python train.py --num_hidden_layers=12 --hidden_size=384 --num_attention_heads=12 --num_key_value_heads=3 --head_dim=32 --intermediate_size=768 --vocab_size=8192 --hidden_act="swiglu" --norm="rmsnorm" --norm_place="pre" --norm_eps=1e-05 --positions="rope" --rope_theta=100000.0 --rope_fraction=1.0 --qk_norm=false --attn_scale=0.177 --bias="none" --tie_word_embeddings=false --parallel_block=false --init="normal" --init_std_qkv=0.0255 --init_std_o=0.0255 --init_std_up=0.0255 --init_std_down=0.0 --optimizer="soap_variant" --learning_rate=0.00166 --beta1=0.95 --beta2=0.99 --weight_decay=0.0 --lr_head=0.00613 --warmup_steps=200 --schedule="wsd" --decay_fraction=0.748 --decay_shape="pow" --final_lr_fraction=0.05 --batch_tokens=[32768, 65536] --max_seq_len=2048 --doc_mask=false --train_tokens=381500000 --max_steps=8180 --dataset="wikipedia_en"
Each number is 500 + 40 x the weight over its row's rms, rounded and kept within 0 to 999. Layers, rows and columns count from 0. Numbers have three digits each. The size before them is the row's rms in percent of the matrix's.

# gate: layer 5 MLP gate, 768x384, rms 0.118, rows 222-245, columns 192-383
# up: layer 5 MLP up, 768x384, rms 0.121, rows 222-245, columns 192-383
# down: layer 5 MLP down (transposed), 768x384, rms 0.114, rows 222-245, columns 192-383
gate222 108:417546491565455579509442516523523532496554586447450547500552523495504439507515547502508493453478489470480497529589558469458544525532580548512575484509484519506503486461504574441488496476501444539492592511520499514494478464558481457521478524540548519477496470484468465505589454543585516483513457552515522550574482454566499476468569467557507447467534512578477523471495538498512519522557529454523549510528469483534549456539581505476618486496547504561472435508482513617470422475543504509557528516483506411477449502493540495547481515464448573505568505436512501500508548510428451535
up222 109:547526510449511394490596529515465465368450561493468529563500485471478524530469457500583514475491450535460485488511497444442472476492550512503529477472528507459517517505569507515505501465472424535479492451546488429521508491451451451536535480451525536481522511542515500618593542584457542483476504464480455553481531453510512587473480447553536536482530480517546551532493422495561472425485511442465465601545497584488490497522509524502503482546503496533445502467484543412542506501569456541577495498492522532595523450500508536467526469498520505477480501590479550451448504535477512564
down222 106:439495508535495465509507473510482516532483487533530502533433535469457503505497534522572543496505459488461572467538538539582551465564527475495489559458456466532535555456514520489532521454464530470444596495490523470471499454522445492457551460539565538532539480488392521421533525518497481533501405485481522539520492494457523510481483496527437439476484423445446498517480479519581499461479561541504464501520551481432479511515492513486552579492542479488588502486490497501459458400542486561492502566445496512537468532500492470518503468534468469457565506505499445463565584538427417509
gate223 101:507518542453555481506525499518447540436437423546514478434526541490496434442546557414502393478513493464477543476506536609558534532565513481504544449462570537473551521507523558509530499497422526497423486451455482543537498595544529450487524484491507450547544422454515504494403560524548525505461462499501438540583443538546552525498435510502423549537465501551559478518516501496483514459522418457498533591552529501487454521480538541512530398534480460489574542567516541516504464462553547428549568466565546527508503512485476502519530529542541442508552480486525504476490552433587502532
up223 107:572496528527496509466524456473433446452533506436476596560496545512445546498485520586563509500541491522523541551476457524555504555453545524594451520537497515499471479533591505547489468469550515466497458417427590517483509428462445493527466505519412450448515524478408538542588465473499459457491520484483507503514482487514429480495483530519444505471497509479510596446456618499483480565458505479509557491573577493431551538471488471499579561591509465593475475561496537510495477527493430491482492469469535527486598463410488546488503509497503540588524515541515491454536473437510610529
down223 108:505426517438511542461544530450523514519494465405532468481471476477452517520530510536480436516497520488478569504472543432501477538424553487543453477483531548461506521421584483504464469499503539524531567470486511526452425449562506423515469534474591496422523518482406432488480519455517533435479561526476503531481397489499470473467450481455498560511429539565479527479516535543508469506435439518517527517517499466515547558483550472523525495558427498554480533548417463526556478529569433510463527487447452511422590560468584547520464519471474529542520497570506557481451456499476534587
gate224 106:505603470512547580538467475529562501496408452453555507426495547367500542510519582450587522498498495559453437507536509488530519503500528496522497535536476520558509436535536511518476508542451568506516436534455572500459479588519500557493446498504533410514591411442491483571459523451546528578461511555477549420523549400468535485523471413434533543519509550539500432519503498477516497492507446469513452555533525576482571458441514557446518530552510550551529542519517516508444481513463496485571518517475504459399502481437438508454479478498539476494493477524477462477475440442519484525
up224 105:531476529484506408454543453493471561470494532479467510495480583574554554498557465530420482535510517545570552458539555454458512518524497480533534397459493495494554520491494474574490475479496453402495531471555486531441548513466495442539474484484460481536540508432482521467533503488479493496481469480503421482531450535515482526508537428520545528494453544563455456487516471575501456564499516451468507419506472532535488488535499463481516499472470498451513530429506521558519510410523490411507439471501492493435464490551470464520504416568538428476467540516480464537540537558507488557
down224 107:583507521473542404525541493537454570433513487477448466459435573551530501474561535443497492496496524477503439488511521477457525555528521546499528573515558507533536502434496544548483542486534523535503514487511531514599544427482449487461534527501505456547517510612490571446519533581512406403458524387517487496444413441601519458557496488505468509510503488547466451519530488480461528511553427522474524487508484531449484506447529437482529469545486491540502474464519523569496476455510554475499566447450571482501516622504491500510430467500553493556474458489471492476521449534552518493
gate225 099:488523512522458527486507498497570483581511502470529433590500498483441448433487488471498534619478497578426482481486536507503445561487557485575517511566484517503445500522448513444476449458491518415532569489529500496529561497435550566500461511524557589537587480464559584511463480541517468477455544481480506483440498507508470465547584534447482486486544458506424503512491456547427525469514532471548461471514456577459511525467485522599515518474524462446488472428441558465547507494527473425541511532457540473535508480495503528477557545425411503536478497560546508420400574506507503534
up225 096:505491512487395561448479480494509454513436471437552507476515482523493494476561467521452530456552509530556510478403522562519471538472499554466512513478492531500494481529430517505494504446445525410570469549504398557511596486430452521504494448497506475493496465511483521440437453515438523431514470482429567492439561498484552504561623504464440492523539456471483542527527475592472479399535441450491506507447460484520468518482475479594518485482489485600468491506468545450464493494565454502550480542508564472426528455486520507503514469448454437537560410539432528495424498504517514516
down225 102:496533415458461502479491509568530540478500548533506529484527453443494517470513430497507509509473475530543162510509456548552488528530430498470484566486428465480489497550510496451490518459458461506513534465507468477525543456521487528500471477414491441499497482480487423451467551534473485440508464558460506484522488543482500512526496551534475493553488502535551533512562464521553462495516513465517515542551530450502512508492498471482556483523473493529468484531488445560485470476490450503478503553468497528508515522534528554474576484475527472476496476512472510520484537497480446612
gate226 100:475504519459470492435479558521470511489500429411549473483501587428567570552460477468471454473518516519523578431564549508528536506499518528486447579546441527573537521459592530480536541506434513537460536491470481488551412483528497534505523421506516541496400490522446495528493468403473520508508560484498523480516503544460496468405450565488503534458566503490483487485450516499494475584545480570512480515424523461512530493524472459545467528516412454462506507594525545528453526524487483516470486457496463609544567521533501489459467534475580446469464501525489505550442493561536466572
up226 105:544479553470504453451384514442450544533495603488526533473453538451532481505561486471440482511561523502467511539458489520559484504491458477531504484450464518525464508566500554450521518469504408508492513478493537565521441504538465525463584495503596465478495547497437482498537508463557530468522491586519489457495452499491451469510513507486519509471453505480495503437460556578486515553463515464501463552500536478501466478455498421487472485492448484443527577500474536537531529479561540509437535515483503538555509622509566504479452545526548517486565499499526502469520564518582482486
down226 102:430581543447466513528502529537446491547423463467514505523492494457452448486467520494544567467535516426503496464521514521534518483497530551463406527451431531497560541550500559528484517439527510487529586538531399483505397496548529507548476480497515552424444518545451505456549500499492478528514545537487524463516519550546493523563559434484429514470516495541442514460520567436494514503544490526525457479469574496471443535459560475556538577529516507510497492508470580458461516501539564547534509543446519535534468461506485451514527496547495468515439464498502526562488503423497477509
gate227 100:527493561432480524578504478548576496531481533505500508530515495465495477493488497545432518491534561506504484460577537529545458475442493522475627445469544538528505471519502559471458520481571532576473516468563526487423448543495513508463547507510484545520526456417523498431501514543531572467485550472482505463512518534493460502558521502496480525512511531552566500539489494463520594439553517469487452449474511523476499485586521571496465460481528569482512537494496502517455505510447446445549466532441458498515483508528513536501496541459505445507509447473454507543537489471481543480
up227 103:502464531528473503552448415462504451567414546508550455459558470477429446539519526471483509481501476494490521562552453489540466465590503457544525508525487462495499523486513444557516525528522508549483501522538522515511513524419490605429511508476449525515531528542475498473539506538435526434500418569500460454478511530513413474472481573522507545446433503542525516483506469459536511492490434464516534526505494498466558516527530486456534529429477485483470446543496534571448506527498492496544500611496450496475545545499514512499543546442466536541523544535511540490472492623532502513
down227 100:478522530542522503425503518525511455467497490533510482525518517571546512478482446519500537483501541455436501525549522499484543467506473571505526488477484504491473468538534463486470457518432529452449543550573520497454480551491528561497513481416485537556529571474487489542564511486506550470563493428483490508542538515447507480516443477519575484500569515516451474468485496459565626508506500504540496494472556474516454541557484533481570496413497468467505505483555565445548491441426438498541414454433476506511429474467453543553507503429416491498503489483533490416483585449612557523
gate228 102:516500459460593501484520460503511458534542524513393523529514464529491546502487518458433476476498550536543526428586507519439469576538576487571451522427503586482554488454511505518602484572480523537484534507452517607532538466456545510519484490514491501526547536496525486484486518520523462522525505477535491546558553484497424537538495476488504544441484549478528562575429442553476490428453460519513526468514484554481443489489468553500531483464522428423471503520508528553534438581513504509493522455447500536477511499487538491469464521489486474430565489549471481597607478521602537453
up228 103:550460480551493523517554549439451444522454487553488550506548511455479504545411449553518499492541511555492517500471477499492510528437562515498563535492463513533484417520511442467418507569560529507539447484434510482476526550549519543499481497532543469534482505462528446482481531440590560503501467489557532491521530508519538557468479534496507479438520507468525504538411481506492462532511457538528583428539493478532411459542471532439514511485487527497479474558476519545538512479525500457434514486546509546502470519373475469503526521530518538536498541440571419552398495460458512505
down228 103:551544433534497552411449514445548531554485486529528529477501556527444522546527479528494519443459545475557449456473494431474431588499534486504478516503481521447537457516514436487522457457465491506575455462517550504530488554421486543505433487502553520460518440540484544487514584480575542540480489501586423471483493497525461547497552521412495460481454523533516479424537490506577508469489489524543512500557451472488454523525470439471549527477515457603469567507514489490521542512583465516504534490504567486568461463447509566463574521464501533541479479499526505551447491481479440451
gate229 101:418471502565508563470493448525485533450567500474513419480455494503430513496510491500539459534430538496436520388515483521519523473530533479576489484444485548435457531497508500539534463517471520461541505485548578490512580487472446516486484481474485556447524474460467479525478492525496455606508517531537581549452474507490441482488522489502449566476529532565607525504560429484489462553507499507548486441514406531497584501478526523507494509498487465438467556554525454529415486544465567518497560508529516536482515490536485478589528549493542551512566506414416429555514529441490501517
up229 101:448518484506594551513401512491554499521551470510504550516541534522497500479556476507574450410476479528494555476489472468534510564441482470526505568494524514477489535561456439508537465452488502577501511487543483533424525499463414574460478423467493449439522487432498543431523487516449556578474530506593453514505489526511487528499543538591448455454442424496534486547529465496540500421522508598477464522570524462565551519491526465482490502482438515441489528504490486458468544559530487486494570549473455461453561471436450571535501429499489563483485535472455424525526581540533501507
down229 103:513504502552556501482528514445491468476512447536502526506519532526497439498548570498537499486469459530493393497511464550468502514519481532463494523444439555438499488474524519489475441537463557546538528518577541499492533409487492558486527505534496498470570489494509530480510564451471498542471516481530491516481482516496463480497523527566448571399540501577487519552468470461462472478502402549602469529507528514589548585435499521499515510518473491418576521477477483476535530475503509562520527525490498501601477521482485535434547462475522474487519466445549515468596545528518603507
gate230 109:559535488480490546506467507413467492537566479455466509558513447537551455579421469512518512504500523488567537561527478575474461554497444545497492466487533533534477481527555533565486454478555444548476469587472490456536482442485482472490576487568498618517510451478515504548486564552480502426460514510466497492504456513464463522554466493474495509488561502518536474463527451509537504568553501459503521567498546483539461472471538480494544477444502459559609486531448473541476441494525506513458481503490504468469554540444434525568482462495487482476514445506451497491483580481523483576
up230 111:517545531427455520439479456515520465429436451458496548455571529514533545497394513524511544566539484477478452572516533461522450534519499549457520502470472515513528541507501453455501513479465459534481454503490535533521518472362531489488502494527461486482450468559382484444546484465515490577435521509505486423516492546495505469532497524508555581460503493518492476492509532455459510451480478556498556518589503537487477469504494545499485507475511531475457432468499511427495523522463442444497471514508509491448506533533480503622476471474503489502624522501506437525492462439405435551
down230 110:487500436552499508546499483485448510472450465457496480492492462500499530564508559493556489524512480458459408540537503546574448456530473558460507487451507526537575501540504472448547558544486559526434495526544543582528552509438526492526465538481522505501533514501487506482485499557467418494526526383500504555508414455480404510541478553500558507508457527461473477558465501442524513547520541548537549526479548472464455489492513468497455515454468470572425444466536471492492458537538551524437469517510501467528454537425487480548462517488350491496479477535531497475519458525404513519
gate231 105:499482435430475482489432589531537540484547472520486516496470501538573527447499501482456468511506491524525550521570470518540495520522490443519523503521446549508494497491504442504490500532542481528477502453483443569525494558474529387564429500508437515509550469505487525455493444514445456498450443503501503504572536443509487477478523444523557523535477574420482526484441505523502410510432547473467566477539535443558478481499512513569369508519447455542508563493537470500530469524548501506510478514513460518491510591488585608491466497543492432489535443472458521568510511476546494514
up231 100:460432485495475498477425581487551442462561484500558498514500513495452446561474587476427501540543552488505502477445513507523549546569450445506483477481470464510566465498440457584527556473498498464468518505497495480442420474497510454469578466544447522554498553466438410514455510506456497553490479578405495404490537462485524481430478487426519470439531451523486462490388572546558447446480455532436506523528575511497498509564498462514474422488522518498454470495513528543487530486514477476496508551557454507528538423542522498476567535534467484487513499412457472494485534520452485473
down231 105:580509521514445493398535471491514484485423465549573453490468468509544543514558490529423460453521469396526342513447540543513512552460504486466477482486536457499532459504509512440514535465528494495522507494442495529466485524509513486467487581521483482498572466560562544550559479498563544600506533477501496476499473472505591534488479527528484441444472502471510464529562467525555532432578534463511524535504534569486518542522505489505491448438498538462496411478541523524473472506435531500511527462479445487496500504501459453508550472521484522517535457522499508517527452658536528551
gate232 105:436480518453585486500554500512509444466410525446450442545511473419529531526489506482527574540520561492494504533496553525450444505500470491527490521556560526558533553477502477452452533502479476522472514541523469536480484475583508429482469459442497510503543511521473542584461534439445502546426513537496467511457545543536473512456451580432502488512540568546617537507501431489508421502462469491450488459471463489532470486555490465418604489535433488549517444462488512592535488437426588529497513453575548507442420540501474466517477472472537489455486591542504510512528480487546476535
up232 102:437569525513511515466529489465508480457498498494540457452530479443508519483547497559524447511503524476472512432525473511507462561503595521599541468576534496488502495477552576499487540547446504443469461459480454454498524514461486481495503486497449486486510576581540535520491475567513521532496486399419486439431495541440574466429520440548521498494546475496541505469424521507469479520534504559443497491503495488465462482521532532640505524550555514464426509518498574473483544457523579533501498475443454495448507513530500534519479469520458512559508456510495518500495549509460484559
down232 100:455452529588441519515482516568452491559491571465577551545433532409485511558519552494481594518522486508489601563543516555475470482533461524537423518511501483552522553433487434469533435489457535466461526499515531481540514501466531488531456473512419523502477465517517494447463505557536542482489493534464443535465544468488471549562502505465457437530546531491539517531507498457462514489443513519517505505475461527511537422470490446592520542444550488491506506546485494505562487458542448439553530469440537469442508458489503621438472485529521481566522618475476496508495477524453489499
gate233 108:560501517475447497509469466553469527476493507476441472530593502499518511385437612473442480537534432487461533495520492573466514551474440456472514464551546480463477455521459528546485520512489527550446533490523529482543504464548509499483460541539475522555570481464506498540554459519534551494529483520477535452530473552562533435525486473506411513477501480507476475543548428512509436482497472498525542493509508477486543460650545515488535423496484475494518458493582452540493497440488488518566546549561497471362520544559521459456576514536588543450453474566457495442500519548547491447
up233 106:484573492490467531482535619536468466452545427473556539531499411449532505609497497509555561495542504523527460491538423482506426414560487493464475470527482507511502552468482500440518496610534439529570489433501482462468449503497537448499543563505548444474534508528542504563500502530508571453441484466520477494492518464416471497494457421566570538521525497529463575476454496503411463478544510512510415455540522511477557446446463501583528575508478459502477520539427502466485515497558541559445531455503527531507411524486542489534504533512507578505506465428453499483501525480482478520
down233 103:442491464472433506464520414562512475470504510470562463488509469515451491506553521522513503491480539425539668427503574467467467479552521509480528562494444583515525506481544578552513445513505474514470545490570479516565482494537460546441473506533482540419515492509481453499482474452421560487415506440503407471523460523481460511526479498498564543464492472520490526472532451445480485474546551491460550412496469563489491444516483557488503498471486534492522540559461466462426568470519503466494519523568500524507498508481488539464477520494478429482508554455503458591481515452501481567
gate234 104:549500497507521501594494483482429499481545545492468489495435476438496510447480495483503472557530480571537560540501487524555455480490520469489470474511518548525476480502463525493511578527431507501444524505459507503479546496470447582531458471477460492540531470535400488480521524513444482485574504523511542541403513444467428463560522483562492462520438518598551527513538462489460415461498450478528539484487554459484500527531594532532545518493441479534527462456531521526465448491518472565489452476517505517471525545473491570531571514452476498419463425471523535517498537474568448545
up234 104:459520569495512532483425518519485530396497553442559559500533500515578516491477493543536442493519472454546540525520510462479484526558551476527469517515497552479501521511573534493498500493512484494556481567543464448483493528505522553589478597478517498498556503421526504515510454460511489492521472456468533534458447605462516567521531501593529446546464539464530519496531556414514476483543551544483452471488521466550485540548501544523543544513495500478488485559552455497438510474562512469452531592567527486518459483475508465513505454498488518516490499532456521515456515503524443549
down234 099:482489511573499498468505494555581502439486511500533532541430476473496529496565540545532543432530437456509453450558512544481447484521458481547564490522445586533503525439445563506517511500476496472436558553487564521518421517554503475537472526489528475501450593557463519503500542488500450528493488527538509502486560470448565510528529559472500454440510532485469429586606481509436568511529535480534469458506468493525490480588561488537460492415480494530473457543538549457517642492549415482491508545437455552524456461534511520530481482464482516584501471494470527496506476491500468568
gate235 104:499524431489438574538563526507488516451503447617462493509506522501480507495573507470562472487488554517499560497461465513519512532473498482542553460467475521505516461474437506542498523479569438616521444455563504488533535536506483417553544537426505536583487469518568445448539460518500548504601528566488522438501538487569526541468518471557482493521388464394486508511540482507461481507521477507503544525525552461595546462517478503548483463490494464511510484473494469461511521481567481544476524466505505468468473507526525483556441561551522499486549473495494531542459421452484543448
up235 101:527532492394544528493425578512510456483508424523480455515513460422480456601557473477573524450497531493508523505544498491478553498511473546476521503471545524464545440511534449444445448387484502560528506547476480486487501495475512423494496519504506500566542488473457454522554512457426560465549503511527489424513488482544467500502475447478516452472476539518559531400512516495450507459532482495519520496456556547448495498478554480511486518469489442388509453515445497503549479573535507466552542493538497528489533545504463507494480536444529445483515466519518562492545608492547574531
down235 101:452505523570461439535561507451552484518510491564493515519547495477479422483527431493498481526507498461479409476522476452468480464441543483522436507417507503532524501527509482471444509451541437464483483415524440479564482518515484487415531445414509521526509502480509487436522459550486504498507479444548553532555523498477492512481507467509463511507480543480513564532488472516554482579454540418568520442485468456477487526530511522462557553480455521449520467473471559453498491447520500475513526446550504467476477528485595539559530561521535599475460497466546437541430484507471416535
gate236 105:462531493411530491465474562460487520512480478460489491518537425476425394514528497464456504499543525521463565462445540544533539483450496573541477489421495483548507514470554540444520448548554553533461468454498604480524484539518460501489522472562525513526492511588528548543534554491541425540472503524479516542516405504534459563496493507499493462538501525546490582519525482468494476542505486528554505462528413533560529493520620563522537491512526511471452626510544461530515474503460525525490403541460517493547502470558560459374481524555499480500527474491464556543472492511495521524
up236 106:514466489545521471524510462489462509530549514507481408397401497524524478503460541457525542465510497423526512567541506530495472509499487476526499459586526546481511510518534500434426481451429407516472537598590478548474493508485548569543547570445529492521562452500506471477510492509509439420516482571490511475550514571524514462513581550573472480472459513505467440470543497539480495500490574545501493495504552435520520518461416462431536540524508516558526433510385494441602496491488500537485496512535489544540490535467485586461586519546514485505498550472503512498477516438524487453
down236 102:551553505491488499435536484501519527499491529516500551526556565560559488524540564494476487455486516468479648479561409423533478424447493431489530430532499586449489501494466502404535544498465464550602494538535512478533530531531523445482506505525568501451539528516488493474482445530527505421556461482509515471572508468485507449435541492531524584509494595516483446509500417497496538483472531476528495496508501460515494514403531528510507555473510473441502453487467490486541532474593485452493525446510540466466548491512467522570490556461530512485512520548545534499498499487467525597
gate237 101:505562486548457523501567499513520482458546481586548495515522553519500470515466507550524460487433470525502547482535512513492524488504570487479432479503486545578534523534478490479502515503559482454499589580498433539511525494507475466527460577482525521496568478484539483494451442501475408452481448522523500477467496500563449560495555537497517511496478541510478489535515484461570604550498477459558593502450509542546454483465459511499502609528454469436518486524532490496404490499445501492578550513449494429460548443537575459540457566557488453492424533523540540415578505542489479428
up237 100:495487497529450451521548494526479477562517487546559422387554541490559513483497481588432497503486589509581503476468536552496539500516461514471504486482533520439459475499494486565482539444484489467518514522580532446484565464432457468579502508486521476459462431505511420455467418569457501490439517525522484478470466477544547483540495506500487504479489497566527545482555455449481575509522468497536483479438505482553484517438550535482563502455536436468505441538493488510464443466481485480547426443521509535549556505515505472469557504477462508550463607518512471499481529533492526480
down237 101:517517596466515487544508437500555459509484466517539498487496515478457469491548539529484497479512450532525355553509517504519549517468556522563553534486503461459500503525489504522481521469497450551487487471534547486490546522496449512413430499554486507477484486492532420542489530484545541493536485573500441468532532451475536516591509507465482464452449581521495563494476451557506492479478525515456460485571583522449463524518522522502508541475479485494508559498548530505425532516527498484533531464450566455583467498521413538550510509474537532478514552480450548480496477469437442482
gate238 101:551530454533563499463466536554531471529488493543501473493591558521499424508550515502534554532531536561485564491524503466466517432459456498513466494477493459460609546521506504459449447489506576513544491505476480472500491536523454505536520476428468502516596442524519524528461532499533517475450512514489460571478513498491523486473468494488543517470503540544544485546572493493566539512534536491454427455549521460530608480424465429465486508526486525544558507472494509488528544546470527476506473492559590493472522472550506586481460568580420559510493565428474534525462469470502461503
up238 106:476461479518432567481485496456491450523513473515507420485452484449516511506491502515524414608559547582478491512460532481500432473498590514542505493501456542450553426377400489506513494560500520499457477550531479481527512491567481502509558515455563528559519487466512511485513525491417541444449523543522499484530506630511497513515444517529449542475559436580563498503511495464455495510484493484531526542512486459506441516524437546478504543441520496528531517493527548436446477547481506477468445449575468524529489515489463527514502478507480522518561462478488466454528495533447490510
down238 100:521506531509531503545535498483454441499502497451532499512460477450513446550490542569484508494489464529510553538564512509490483550463511444454535523506560539497493493551494523552516549513543516486534494509481473565581513512512419483518520557513492377505471468519516482470523519482508394502526500575476543472500573481519491491468556567484491511535413570591511544500521560466425523533518466461461510502431503474463548471468480518459526559539501494457564471502503434504527451441434553520487474487517508504466472588405498542534433513508568564575486491467530518543508482429467519505
gate239 100:508534517487489555566521512508558523507449479534489437518466575521490508456496381538552470566509461462470552446468552572544496501517548449455525433495543487586548466475409495504538512539500522496494510468518481484611478560473536439492372457563558512484469421511483521558439512459490507468478473429478542528468518463504532502475541532467528527542464493488460476507547461510493473523525512449523527455470547520463469557483548498436584520548467506452560523496501493470450565484480559585580482518537558520418501498462465500504504475499579529468490498497525501554475404511432454452
up239 100:515477502487554524508510472513523473529436451548436448470497534468553480514517503443440506501496492497595470515529525510503485441507506457493471447455470515549524481458525527559586464541510522427552523487485487528449482472492547486516520466518425521485527561422500502534472473486526475493519554547474490546530482584510559471585436506502492501561474388436543561538524549527470525500488513511575505534544513501483477574498478440546544473546526547406512585467473507501479458478500586424536459456534509506517549509545517507527478486546493560549417538509495499485534406492520524474
down239 097:508441463545485530520544490497527400518539475511518467494510479478546535538532492587563415477530493436446425521494499473491498487476491535546467529474509520528449486539528489490448503499522580497502415442502451507502476511473487511476455525556513476572461556495487446521526545541481521516504545598511497468468501548498513543549452467532527565486539514530463581527515579524526525476510509528457524465483467551453507504479487453515506508495576459495561528488488465580539614503475508480453458552473455452496474424527561557542474541413471480567498573482473516475490546472452447546
gate240 102:505489532519524495510577525431499498527477505556521534460512539502518425522479450565515398437525515455543546447517492502501502506472455529415505482515489488487555426556450543517424490430516488514484540472497494482437442453482469424522492421531565448441437546502474515483465444527481554513536520513516561519500500507476557498515519471492535598488496540515461526482471466501581563553514485497484523581452528542513403485470481553490476525470538462466438520497479463547543446482554568516487524503420475478410536533512486600566533428492538501449468430488479483587507530504497471565
up240 098:470461576460459497485473457516528524566489486561516523495471501536513497456497427517493498528494546526453487495500478552495471495525490493443474546515507521542465463469465489454529506447507549536510437566505503468446479572514507488450469488592533527503452474464408423515500545472466516467456509511504501444489523514508477526434504493564521527474514526490556419508529438516502463504576558563538432569448553472553551451480487556522453577476486531527508503516507534499513497462479486413486467464548567515484476466495366522590544575564495536573559508479474466504511525503481548565
down240 100:513485493527480516463435534445515515555440485483503456500550528505471445505497460523493508486478433490513602551533525500479551531453530513466487439550585437414494510461448547528426450436490535407460506502511502469475498547522454485542445509505455523532501542466460461485502518512453527474489462480500501438450526508434522529509516464535499517467534561544533522458547455494580535479461530457446470553546506594496516494539494569514517518450441546527481521482546485494509533513517506541493474460528482561457513492569446513509542476539569571519514496414477516480523449566467508539
gate241 089:461461475467479452470504495568509501522540541493567481566450465483536540462428544593565492444525482494473522542551530523516498513532562473584553471505508553504534488450501504458486454545449564491530480458473519497524507492553566542487464435551493457517495488505478479553513489489443456503455476506512478416510489503535527528513474461513480516496442448516437546473505473462469534567499497473484497544522565495438522505431429504431497484561535492537515492509422497405508446499486504509501541518479538453482548510513469520459565504571492432600550469534453549528535490457478415517
up241 097:509512445548475506488543544468544488461457511520483492499559446498422528497499461471446461551516410469526506479514529568474486463450495546516514462477490548513436526496459515533505508565482467537448481467549481444444563422537427488563489447470497484472493571502511514472528483510494527518543470520450524523493536491475583510502508492454474467468515471529512403500570526520508459488528482519511506542520448485547519527497556421493493536515434497511426419469542451521586558464479498541506503467536520592461481445478512525619514550491458536505555566510471572534581530525500588500
down241 101:557512496492500486525573495530536532530507492478483548497545430520552463494503496465469502487456523497484590516489443487530471484431558529534502457445475554485530493563508510565437540497522508482519480471545513456523519488460537480459534546451490516536475515490409490480423475523520570482568526546517458472485431553493477538526461538537550498574537475467478486481472510447469542490501541479491435521507516571460501490441451497578452387541464551504546453491514477480506507515566497459496511559500498515479545443516490527510568476526427478492463553454539428526560539497463524505
gate242 092:543544548524426522581497417558522416486544477465406461471487551486436477548481555444541474460529522523473466532554445551507548533465441539524536544460485457573469485500535514522497545441578494499475463566431588507518547470586462521537539442546548431465550451564497515465482564483542539465451478537472492456479523547479454458462542544516473464498513483501546555509500428474459550483550475472557512536604458483544564479501495534436536513483533522528495476429436569501505524511493460457459484479444480549536473532428506492591461522531458502487432487480484513578435448500539462496
up242 100:459459521547497546433489547470470459460496529530546531541460471468497564512411513556410511509510500539520473562455502479452440507527542527518416446511542548478511474477437474583470524494481462507511551413586541523481517509479525471435473463455515547492412508494463504508475493509482492496554466472567473444599510536469480545522473500565545547505421529515539514504545472519500496483476547528498479493500556502458445470479545515563479496524472523494519533485488444478570517557475562501519552471530475448536504529555436474503414478519504473460481429472523438493494533532502483480
down242 103:472471517536540445530541574483567542498494468446533491523504432526567523507500460486486531543479497473515680514505496547508573514465521518487470442519545434516509589532511449514467416509491497473362435489571497524501529491520573483506511519471476482505365516452467542475478482614445516480545514497494431487471493438478573562429494467534416515528479491573493525502522541533435508518481519490451472515477499497433446435515376486416512530480456523567448555491505462515471555531517486492430549485488499496484497479512462525455538474495528522497486481499540509424523483524513471492
gate243 101:428530450433551543467505460533533499510482525512485488438554524568461515566477464528539497446514534496474547537500435473505519500558504501548536502445522477508471481439514544449412493524534461506533449531570550475487503502548514497511557534507444471516504504520565431563462422567495485480602526479520453473482593469543487427496600493530573486458541529549458543444513482518523467480532459542506495471519564529442557495491464472509519479536537536443400434546485454499486500509488507446487519480453529500557464509536523471502498503525512505488500540506494531481518492563547534458
up243 101:538487428523477480534465549504541473499567463533531559523389588450377513517532519473430543572523500510457514479457503537539536531478487485507497433483562502521511540442443464446516481477463470501495472467467479486463482541520511554473525507481508503540513539498519564467513482446480515465480473468499515441525473508474428527484520597466459480475471499554491488447475466517522548458497520479506529467479567499540590529462518554511487478608505518473499489529529534540545439428462509440448531469469499468441512468460520510420490532579510475456527551505477480485514451457552499471
down243 099:525488576577499517521544449592492503548489469508532481562551444484452462486492462484530484442449515514572543505507484466503522570446530535541544561540511506532493487559482492489513546467518488549461524484518571446465493499526454523487382518468520478462508466453432540539557471471459559481463509476508489477482535582492517528605480509491491547446536477501460473515435510472523452519500470538561491490494464508516466560455478440543529485577541551472482564498483447546535521493470532515477508489451503447477489468440450495424448511516455486471466537563539421504529500403548556490
gate244 103:502550545508487482470560502526473415491479578543509491569520449587521511493489443548474515480474457478512586504571503478468415541453491427446603488611513472517487459449520467488509531531539553501535408480452555521449485506473555520470435469500515450536511536479529407466537495460541504482503490519561511467466478471528476424544516450408484477493556539504519533518484474493479483420525442568527504449424459496526437463535468483477510490495458483462474516520510428512534550508463495414472515490557464497579515590571501529520494462505499507532503514468501435486453462493517565468
up244 100:524521450518487539505465484513527472478547411504493450495513554561522437526468540565485449520499508516594456558497440503530416475545512459506495507654522506520521477495534495452505482481527454519463486548466538423470470453497545439442495428398532496578511502446497551542529501417473506440464493508482562423497441446573505440521547525490566442516492480535457500451477472507474492472447516543466528518528560482447584394465526485511462532509521525478447430542483504514526447482469452479524465465484553483528544517523530500447467460443510510515560436544466468422520477497494558482
down244 102:499493582463466463490485505531509453491487490463504423397604543454480472502534525505513464441475456496553431482539474532488472456499484507485499499510500501520538575527499466489456531477550551428509505537455545475542565505516471551563521521528530549533586467509521553518562495510512544549447481530533459485483435533495438486533453460484545460502543440478504460510531504586499509505554534495544511349534450466479524469440505441493485487539514425431508494497602479549461515537512544462475538545495497503515466566496544513484412422463469490520570497448513516469509467503506550467
gate245 110:568546466554510447484465545540562462502496420494495513524472520438601537581509485471542502537498514513486532470499441560535491485501548409535520488506472481539539545450479440474390522520499551495504557526473585499512497523473441478527554508463511435528482540509533494472484564479510508494533570559514539563521511513602515484430396520472432571505484519561544452429523463543516522499521544458597447455448512558463455548444467471572505500501568533494506474482451464511458477447522483502504496456522477456495529443451515526445509555498467461481435525537481526576520460508517471506
up245 101:500516574556529447547494490489444494529481455569421493450557508540543450430527519453528484513446521462423541472493531464588461504522455466549497372495543530432452441482586492487532499510491538534479564534450483471498482488439471485495542471484515478498519513456489501526484401498460546475579510487584462454548521504493502511410567510491492494488542526566501514547487556483572535512569507474501491521460500465593525472498516435466478465511455514468551526467466521546440540486439478481534489530508554544581553491459510536524504475508437469496450500533443552507485499480495519406
down245 101:528384469527482525509513592504454494452477459466511495510493515552578468546464604516480435542477558540510413509480499565505437528546473485482469476503540519528477475489586586489549446562454463530525573511436497474491457483484543497507493553508472476495497471518539474558504539487485520476482467505526535516559494451426513513411558531431524469469527507527524524490438479462458523454577451562469505452464467481547523460570529504527524474552583507545412563449474480535515436508486519488561457503420516410460486494449503528532534536484466515561456457595499441476460457513493477447